From a checkpoint of a small transformer trained on Wikipedia: a variant of Muon for these matrices.
Each number is 128 + 32 x the weight over its row's rms, rounded and kept within 0 to 255. Layers, rows and columns count from 0. The size above them is the row's rms in percent of the matrix's.

# layer 4 attention output (transposed), 448x448, rms 0.0631, rows 180-191, columns 112-223
size [107 105 103  99 103 109  98 106 105 104 101 102]
[[167 185  89  88 154 150 120 139  79 142 228 135 119 161 117 131 116 134 133 150 118 174  60 190 166 121  89 109 126 158  76 108 119 141 109 155 116 154 100 117 127 145 100  93 174 162 163 150 117 101 146 147 144 154 142 121  40 180 121  67  82 158  95  99 108  96  81  90 111 132 149 135 140 152 116 130 142 165 115 112 121 111  99  89 142 105 116 119  92 158 190 160 108  99 137 121 127 113  97  73 141 144 103 136 148 120 135 109 104  99 166  90]
 [121 109 118 133 189 128 106 115 158 134 144  78 154 133 145 146 137 138 115 124 147 116 128  99  84 104 111  75  89 189  83 116 113 115 126 121 104 122 114 124 141 128 111 167 122 127 118 131 183 142 153 108 112 117 100 188 170 170 157  86 159 166 133 163 136 116 128 140 147 170 207 150 161 110 122 183 124  89 162 179  98  99 135 151 123 192 145  90 100 173 157  63  85 143 180 149 135 132 142 181 124  93 171 139 117 182 132 119 152 101 134 127]
 [ 92 104  89 147  90  76 200 151 131 102 149 164 112 164 173 170 115 118 133  93  73 150  94 121  65 120 111 149 108  87 105 189 134  77 130 122 159  95 128 130 113  97  99 118 158 182 134 177 135 147  88 143 132 144 140  93 136 144  75  84  56  93  89 160 132  86 153 170 135 216 178 127 154  97  76 166  88 156 137 112  59 140 124  83 143  87 102 112 129 130 122 144  89 116 141 148 163  49  88  89 100 136 128  57 137 102 176 108 137 167 104 168]
 [132 129  95 148 108 141 107 125 110 172 115 142 138  54 159 107  70 130  93 105 114 152 166 139 104 104 133  91 110 151 183 100 122 151 137 126 172 172  53 138 110 145 151 102 127 158 171 156 123 126 185 153 168 133 202 153 160 211 100  77 187 145 158 127 187  94 157 159 103 137  80 188 143 102 134 120 153 138 112  89 153 136 132 145 112 143  93 155 184 118 154  97 101 180 134 100 158  95 116 126 158 133 132 152  73 111 132 164 101 107 110 146]
 [194 110  96 144 109  54  76  91  97  83 130 117 124  61 187 152  73 213  95 169 169 166 117 142 141 118 157  74 111  90  93 163 112 152 110 111 132 162 115 132 165  75 153 128 106 161 118  87 137 121 134 169 145  12 104  96 149 131  82  91  50  82 186 103 136 109 128 116 135  74 137  99 125 132 106 104 161 127 173  74 140 166 118 117  89 117 124 127 148 170 151  95 117 102 155 126 121 123 117 108 116 110 131 140 145 128 117 165 173 116 142 160]
 [151  86 140 123 110  93 140 196 148 172  75  77 135 162  96  97 133 168 128  93 191 142 203 108 117 143 133 101 111 151 127 107 191 156 102 172 144 145  96 111 135 106 140 117  88 189 131 148  92  90  87 160 125 127 120  51 103 118 112 163 165 143 163 139 114  91  66 100 147 105 111 145 103 122 106 109  97 163 170 140 102 140 136 154  96 193 160 163 156  82  88  99 138 117  92 109 161 130 123 182 119 150 136 131 164 150 164 153 134 125 147  99]
 [176 106  99 124  97 123 127  87 148 116 138  95 103 142 114  62 172 114 154 128  59 139 114 165  81 161  98 146 126  62 119 130 163 174 119  82 150 139 136  99  57 154 163 159 165 130 144  88 137 176 131 162  94  99 139 147 112 106 161 149  83 209 110 104  62 146  94 125 119 152 123  92 174 115 119 133 114 162  66 124  77 108 146 133 160 140 121 176 177 150 125 100 143  60 148  88 125  68 155 172 159 136 164  89 134  86 103 140 143 134 105  93]
 [134  85 161 153 135  67 148 127 104 153 166 100 141 145  76  77 146  78 120 145 148 104 120 106 176 142 113 142  78 126 204  86 126 134 208 129 192 140 175 181  99 116 153 138  93 148 122 143 104 166 152 132 173  94 195 182 163  82 192 139  97 121  88 226 153 132 121 129 126 169 110 111  91 161 174 136 123 132 143  97 145  75 121 117 168 147 135 177 191 108 115 130  90 125 151 201 164  91 145 109 175 120 144 125 131  77  75  89 160 107 119 143]
 [112 153 130 155 129  68 160 143 111  83 120 106 120 136 100 122 192 124 118 162  57  91 152 158 149 113  94 122 106 142  74  70 123 166 156 159 149 127  79 109 176 193 145 164 182 137 168 145 151 147 157 104 124  65 165 115 122  89 158 177 138 147  97  92 133 139 145  78 142 182 100 179 106 139 100 180 133 186 150 159 107  92 186  74 150 177 106 131 116 126 126 103 142 142 167 153 151  81 156 163  95 107 126 157 166 150 123 146 172 143 137 126]
 [137  37 159 118  96 107 111 149 148 147 176 141 114 110 125 162 115  76 143 154 112 161 167 138 117 115  80 107 117 133 149 109  81 163  94 141 113 142 135 130  81 165 147 147 148  57  94 153 178  59 130  50 138 151 109 135 148 139 110  78  92 132 159 112 168 118 203 111 132 119 116  90 125 111 115 186  96  85 157 133 101 116  74 105 138  85 143 161  96 186 101 133 184 142 148 121  95  78 164 171  97  79 173 176 180 121 128 151 109 190 200 155]
 [151 171 119 131  76 105 134 151  81 133  95 133 136  56 151 154 174 106 133 101  74 154 106 165 169 106 118 161 101 116 148 111 131 185 114 167 111 139 102  67 171 137 131 109  57 113 131 159 181 146 117 149 149 114 191 138  97 144 124 118  69 129 141 132 134 180 132 112 137  68  90 118 133 148 131 142 129 150 130 140 135 102  97 109 127 127 151 130 114  89  93 135 126  76 177 159  81 112 132  77 149 118 102  84  99 164  69 128 185 117  92 174]
 [136  87 126 101  78 156 140 112 129 148 125  96  97 117  89 148 108 186 103 142 125  81 138 116 159  40 163 104  65 118  56 102 133  85 139 160 157 131 149 128 129 158 144 117  94 140  93  92  88 141 116 144 167 118  86 139  57  92 139  90  91 156  88  86 168 104 180  70 123  63 109 162 118  41 132 163 147 117 141 182 104 116 150 123 186 149 144  79 136 116 103 170 105  80 141 115 125 132 137 167 143 106 153  88 136 149  96 163 109 170 110 138]]
# layer 4 attention value, 448x448, rms 0.0949, rows 181-191, columns 112-223
size [107 104 101 102 107  99 104 105 105 105 103]
[[ 98 118 128 138 153 140 110 100 149 150 133  82 161 131 139 136 129 124 146 146 155 118 113 127  85  70 123  94  75 167  82 135 123 139 146 135 116 127 102 118 143 134 104 131 122 129  73 122 163 134 183  86  74 141 120 165 144 148 173  98 156 156 149 138 118 117 121 149 142 168 203 129 175 122 116 211 125 124 183 176  93 125 120 184 136 168 160 140  84 183 149  56  85 136 154 151 139 148 144 153 137 116 176 131 117 188 151 123 123  89 108 141]
 [ 80  72  88 168  87  55 190 145 160  73 186 166 113 192 163 129 116  78 147 108  72 174 121  80  64 109 116 172 104 114 100 174 151  87 157 125 182 127 115 150 101 111  97  94 151 183 135 159 124 141 128 131 111 115 162 117 145 155 112  94  66  75 107 141  92 120 133 166 169 184 174 128 115  97 140 137 117 144 137  64  90 171 124 110 166  83 100 110 165 139 101 127 116 122 129 153 127  58  44  97  97 131 119  76 167 129 122 118 130 157 122 119]
 [154 131  93 137  92 149  71 145  81 117 141 142 164  71 153 112  69 140  89 120 124 151 153 105 130 113 130 102 148  95 192 110 141 142 134 114 144 156  81 119  95 123 138  92 134 135 136 144 148 127 179 115 167 108 174 160 175 190 109  59 181 146 161 127 161  97 168 166  75 144 103 219 128  91 124 135 148 148 115  34 141 101 117 168 139 164 109 165 172 180 147  93  99 185 139 153 162 111 101 141 123 120  89 137  93 102 149 128 101  56  91 146]
 [168  94  89 155 100  83  83  53 116  99 141 110  81  82 137 169  66 212 106 164 179 151 147 124 142 110 129 110 106 118  87 145  80 170 113 145 140 181 137 101 163  76 190 123  93 167 142 110 120 133 130 155 127  12 135 120 130 165 123 118  61  91 181  74  88 135 104 117 143 109 111  99 111 143 127 131 195 133 180  54 121 185 101  82  87 101 152 117 121 171 142  96 138 129 144 115 109 150  98 127 117  97 130 152 134 146 102 190 167 159 105 169]
 [141  84 124 144 105  95 132 159 141 191  72  62 147 170  93  65 123 185 141  92 169 161 164 143 140 151 116 125  98 144 121  64 170 122 115 114 181 134 133 123 116 112 173 157 134 161 100 141 116 105 134 180 190 149 125  41 101 107 110 194 166 151 158 144  95 112  78  99 141  94 125 137 108 117 139 109 110 147 163 152  83 156 131 151 130 182 130 186 169  73  90 110 130 116  84 126 172 154 128 140 113 142 143 104 148 118 159 162 139  91 132 116]
 [181  81 121 120 128 134 110  71 178 107 144 133  87 183 141  88 124 149 129 145  37 153 123 206  79 144 124 133  97 100 120 135 193 156 116  96 166 125 142 115 105 198 142 158 174 170 160 101 127 189 120 157  88  98 176 122 113 108 166 167  98 184 141  61  48 168  75 106 100 128 132 121 156 135 130 138 113 140  78 141 110  66 158 143 164 159 123 184 186 133 104 109 140  66 166  86 152  84 160 155 155 147 157  97 139 126 106 141 123 167 152  81]
 [149  95 140 160 132 126 119 122 118 176 156  82 110 115  68  98 130  83 133 142 148 100 122 142 143 156 125  93  70 114 173 109 124 114 185 126 139 171 156 143  91 102 196 147 133 121 108 147  81 157 156 164 184 105 196 202 169 101 212 139  87 113  85 199 158 138 109 154 113 161 100 117 107 169 137 164 113 148 118  99 152  78  65 148 141 119 135 161 175  81 126 101 153 123 166 155 131 119 137 110 180 114 122 138  91 106  99  87 141 133 100 156]
 [ 96 156 145 125 134  87 175 137  97  77  96 139 135 135  74 134 153 160 105 184  78  91 183 157 122 113  97 114  87 135  68  60 106 153 138 182 145 137 136 116 147 201  98 167 150 153 147 154 129 153 160 108 156  59 160 107 108  62 151 153 131 138  55 117 169 130 142 114 163 163  86 184 117 135 140 180 113 172 151 138 120  87 179  92 136 153 133 152 115 115 115 119 117 125 174 132 144  64 126 129 124 115 128 149 138 156 111 141 152 134 155 134]
 [134  57 176 138 116  74 114 176 167 123 151 107 114 141 120 183 100  80 128 181 106 172 135 100 131  97 120 116 141 123 144  83  98 159  87 132 101 106 126 150  98 162 153 120 133 116  75 151 168 101 158  53 125 154 112 109 138 130 134  81 104 116 133 125 184 117 200 108 131 101  86  75 131 127 141 159 119  84 169 117  94  89  86 100 128  99 131 123  83 174 110 149 173 133 189 122 104  96 163 154 106 109 120 143 194 121 134 169 128 180 193 149]
 [119 139 101 134 113 122 139 166 101 143 105 123 103  73 158 138 160 108 117 130 107 174  91 168 179 108 115 179  95 120 144 144  92 143 138 193 118 100 124  46 125 144 110 145  73 134 154 149 133 136 102 158 130 120 168  96  89 158  99 124  71 126 142 175 158 176 122 147 102  94  76  95 144 161 109 126 140 138 115 163 148  94  95 118 122 149 173 137  86 113  85 139 125 108 149 196 112  82 144  61 156 120  85  92 110 172  61 134 187 126 107 139]
 [156 145 154 115 113 145 135 111  99 145 135  88  49 133  70 119 120 179 142 112 127  65 131 121 158  42 196  97  54 107  93 120 120 107 147 141 175 156 141 127 114 194 128 106  66 163 127  72 116 109 117 152 193 123 107 147  47 116 151  76  52 143  87  70 168  86 166  91 132 103  94 147 143  50 112 130 144 116 158 146 124 135 128 104 173 160 126  88 133 110 110 140  94  92 129 103 112 130 167 172 146 108 171  90 117 129  96 191 136 174  86 163]]
# layer 4 attention query, 448x448, rms 0.101, rows 192-194, columns 112-223
size [180 156 188]
[[131 135 181 100 120  73 128 145 129 129 143  69 124 176  78 137 201 132  96 162 141 157 146 106  89 117 116 167 145 189  79 137 120 134 111 105 108 107 129 138 156  88 174 136 143 146 136 126 123 100 157  84  96 163  85 160 124 142 142  84 160 149 106  77 147 113 111  54 127  77  71 145 152  85 193  89  98 131 122 100 147 152 111 152 157 102 125 115 142 120 143 118  83 141 131 109 105 106  98  95  87 103 159 164 103 104 133 157  91 139 108 182]
 [130 106 135 108  87 163 175 144 133 131 100 141 167  93 129 123 169 157  96  99  74 143 120 154 179 124 164 143 102 127 135 105 127 167 109  86 154 127 133 104  95 112 100 168 140 119 100 121 192 160  88 116 112 173 117 131 140 147  93 116  95 161 101 143 110 157 174 115 111 139  80 126  47 135 255 112 125 147 178 118 100 123 143 127 154  68 159  86 119 159 142 119 167 138 126 130 112  64 164 181  77 119  62 140  91 114  87 141 155 128 148 142]
 [161 124 137 127 141  84  91 144  46  98  93  59 104 119 135 123 189 124 152 182 131 216 151 160 122 122 101  85 128 154  68  89 111  99 126 136 117 115 140 121 124 132 200 108 154 137 172 141  94 132 109 157 114 159  89 134 138 156 102 119 157 163  84 111 103 152 131 118 155 109 116 162 138  91 127 101 139 107  69 146 183 153 128 122 150 152 108 169 144 122 102 114 111 171 160 120 114 146 154  94 125  58 166 176 113 107 120 145  84 136 202 208]]
# layer 4 attention key, 448x448, rms 0.0986, rows 192-194, columns 112-223
size [ 95  81  89]
[[ 80 144 139 130 120 121 142 134  87 158 130 127  94 112 149  90  76  87 108 131 157 100 154  69 147 127 140 105 163 158 112  86 106 127 122 175 119 100  54 118 150 158 115 113 138 151 101 211 165 162 128 130 175 128 149 150 102 125 130 108 125 140 124 141  68 116  77 143 122 163 198 166  98 108   0 115 110  81 140 214  94 202 156 149 121 115 174 111  94 122  84  93 165 176 136  76 136 123  91 163  91  90 110 119 118  98 135 134 142 166 105 112]
 [140 191 173 142 184  88  96 124 132 121 102 119 122 131  91 110 149  90 134 110 110 115 105 110 120 149 137 127 135 113 172 100 144 110 167 140  71 109 123 128 197 137 144  77 110 185 143  82 156 120 100 151 175 102 128  59  89 110 180 104 161 100 112  86 105 136 129 145 175  84 126 168 135 138  30 110 117 104  96 131 159 128 131  95 116 141 123 170  93 178 113 111 111 141 105 142 190 156 107 104  89 141  83  75 175 204 186 183 134 112 164 157]
 [ 70  86 142 119 146 102  62 113  83 116 142 131 119 167 146 214  97 125 113 109 179 148 124 136 142 105 164 148 156 162 169 142  72 106 127 133 136 130 132 180  75 157  89 121 151 120 183 136 164 166 137 117 181 180  87 111 189 131 151 144 148 148 170 165 129 131 105 148 190 189 151 115 146 102  33 110  96  63 132 124 153 101 132 130 163 114 168 163 138 150 157 129  68 136 113 107 136  93 127 144 138 130  85  61 153 176 183 112 117 117 111 171]]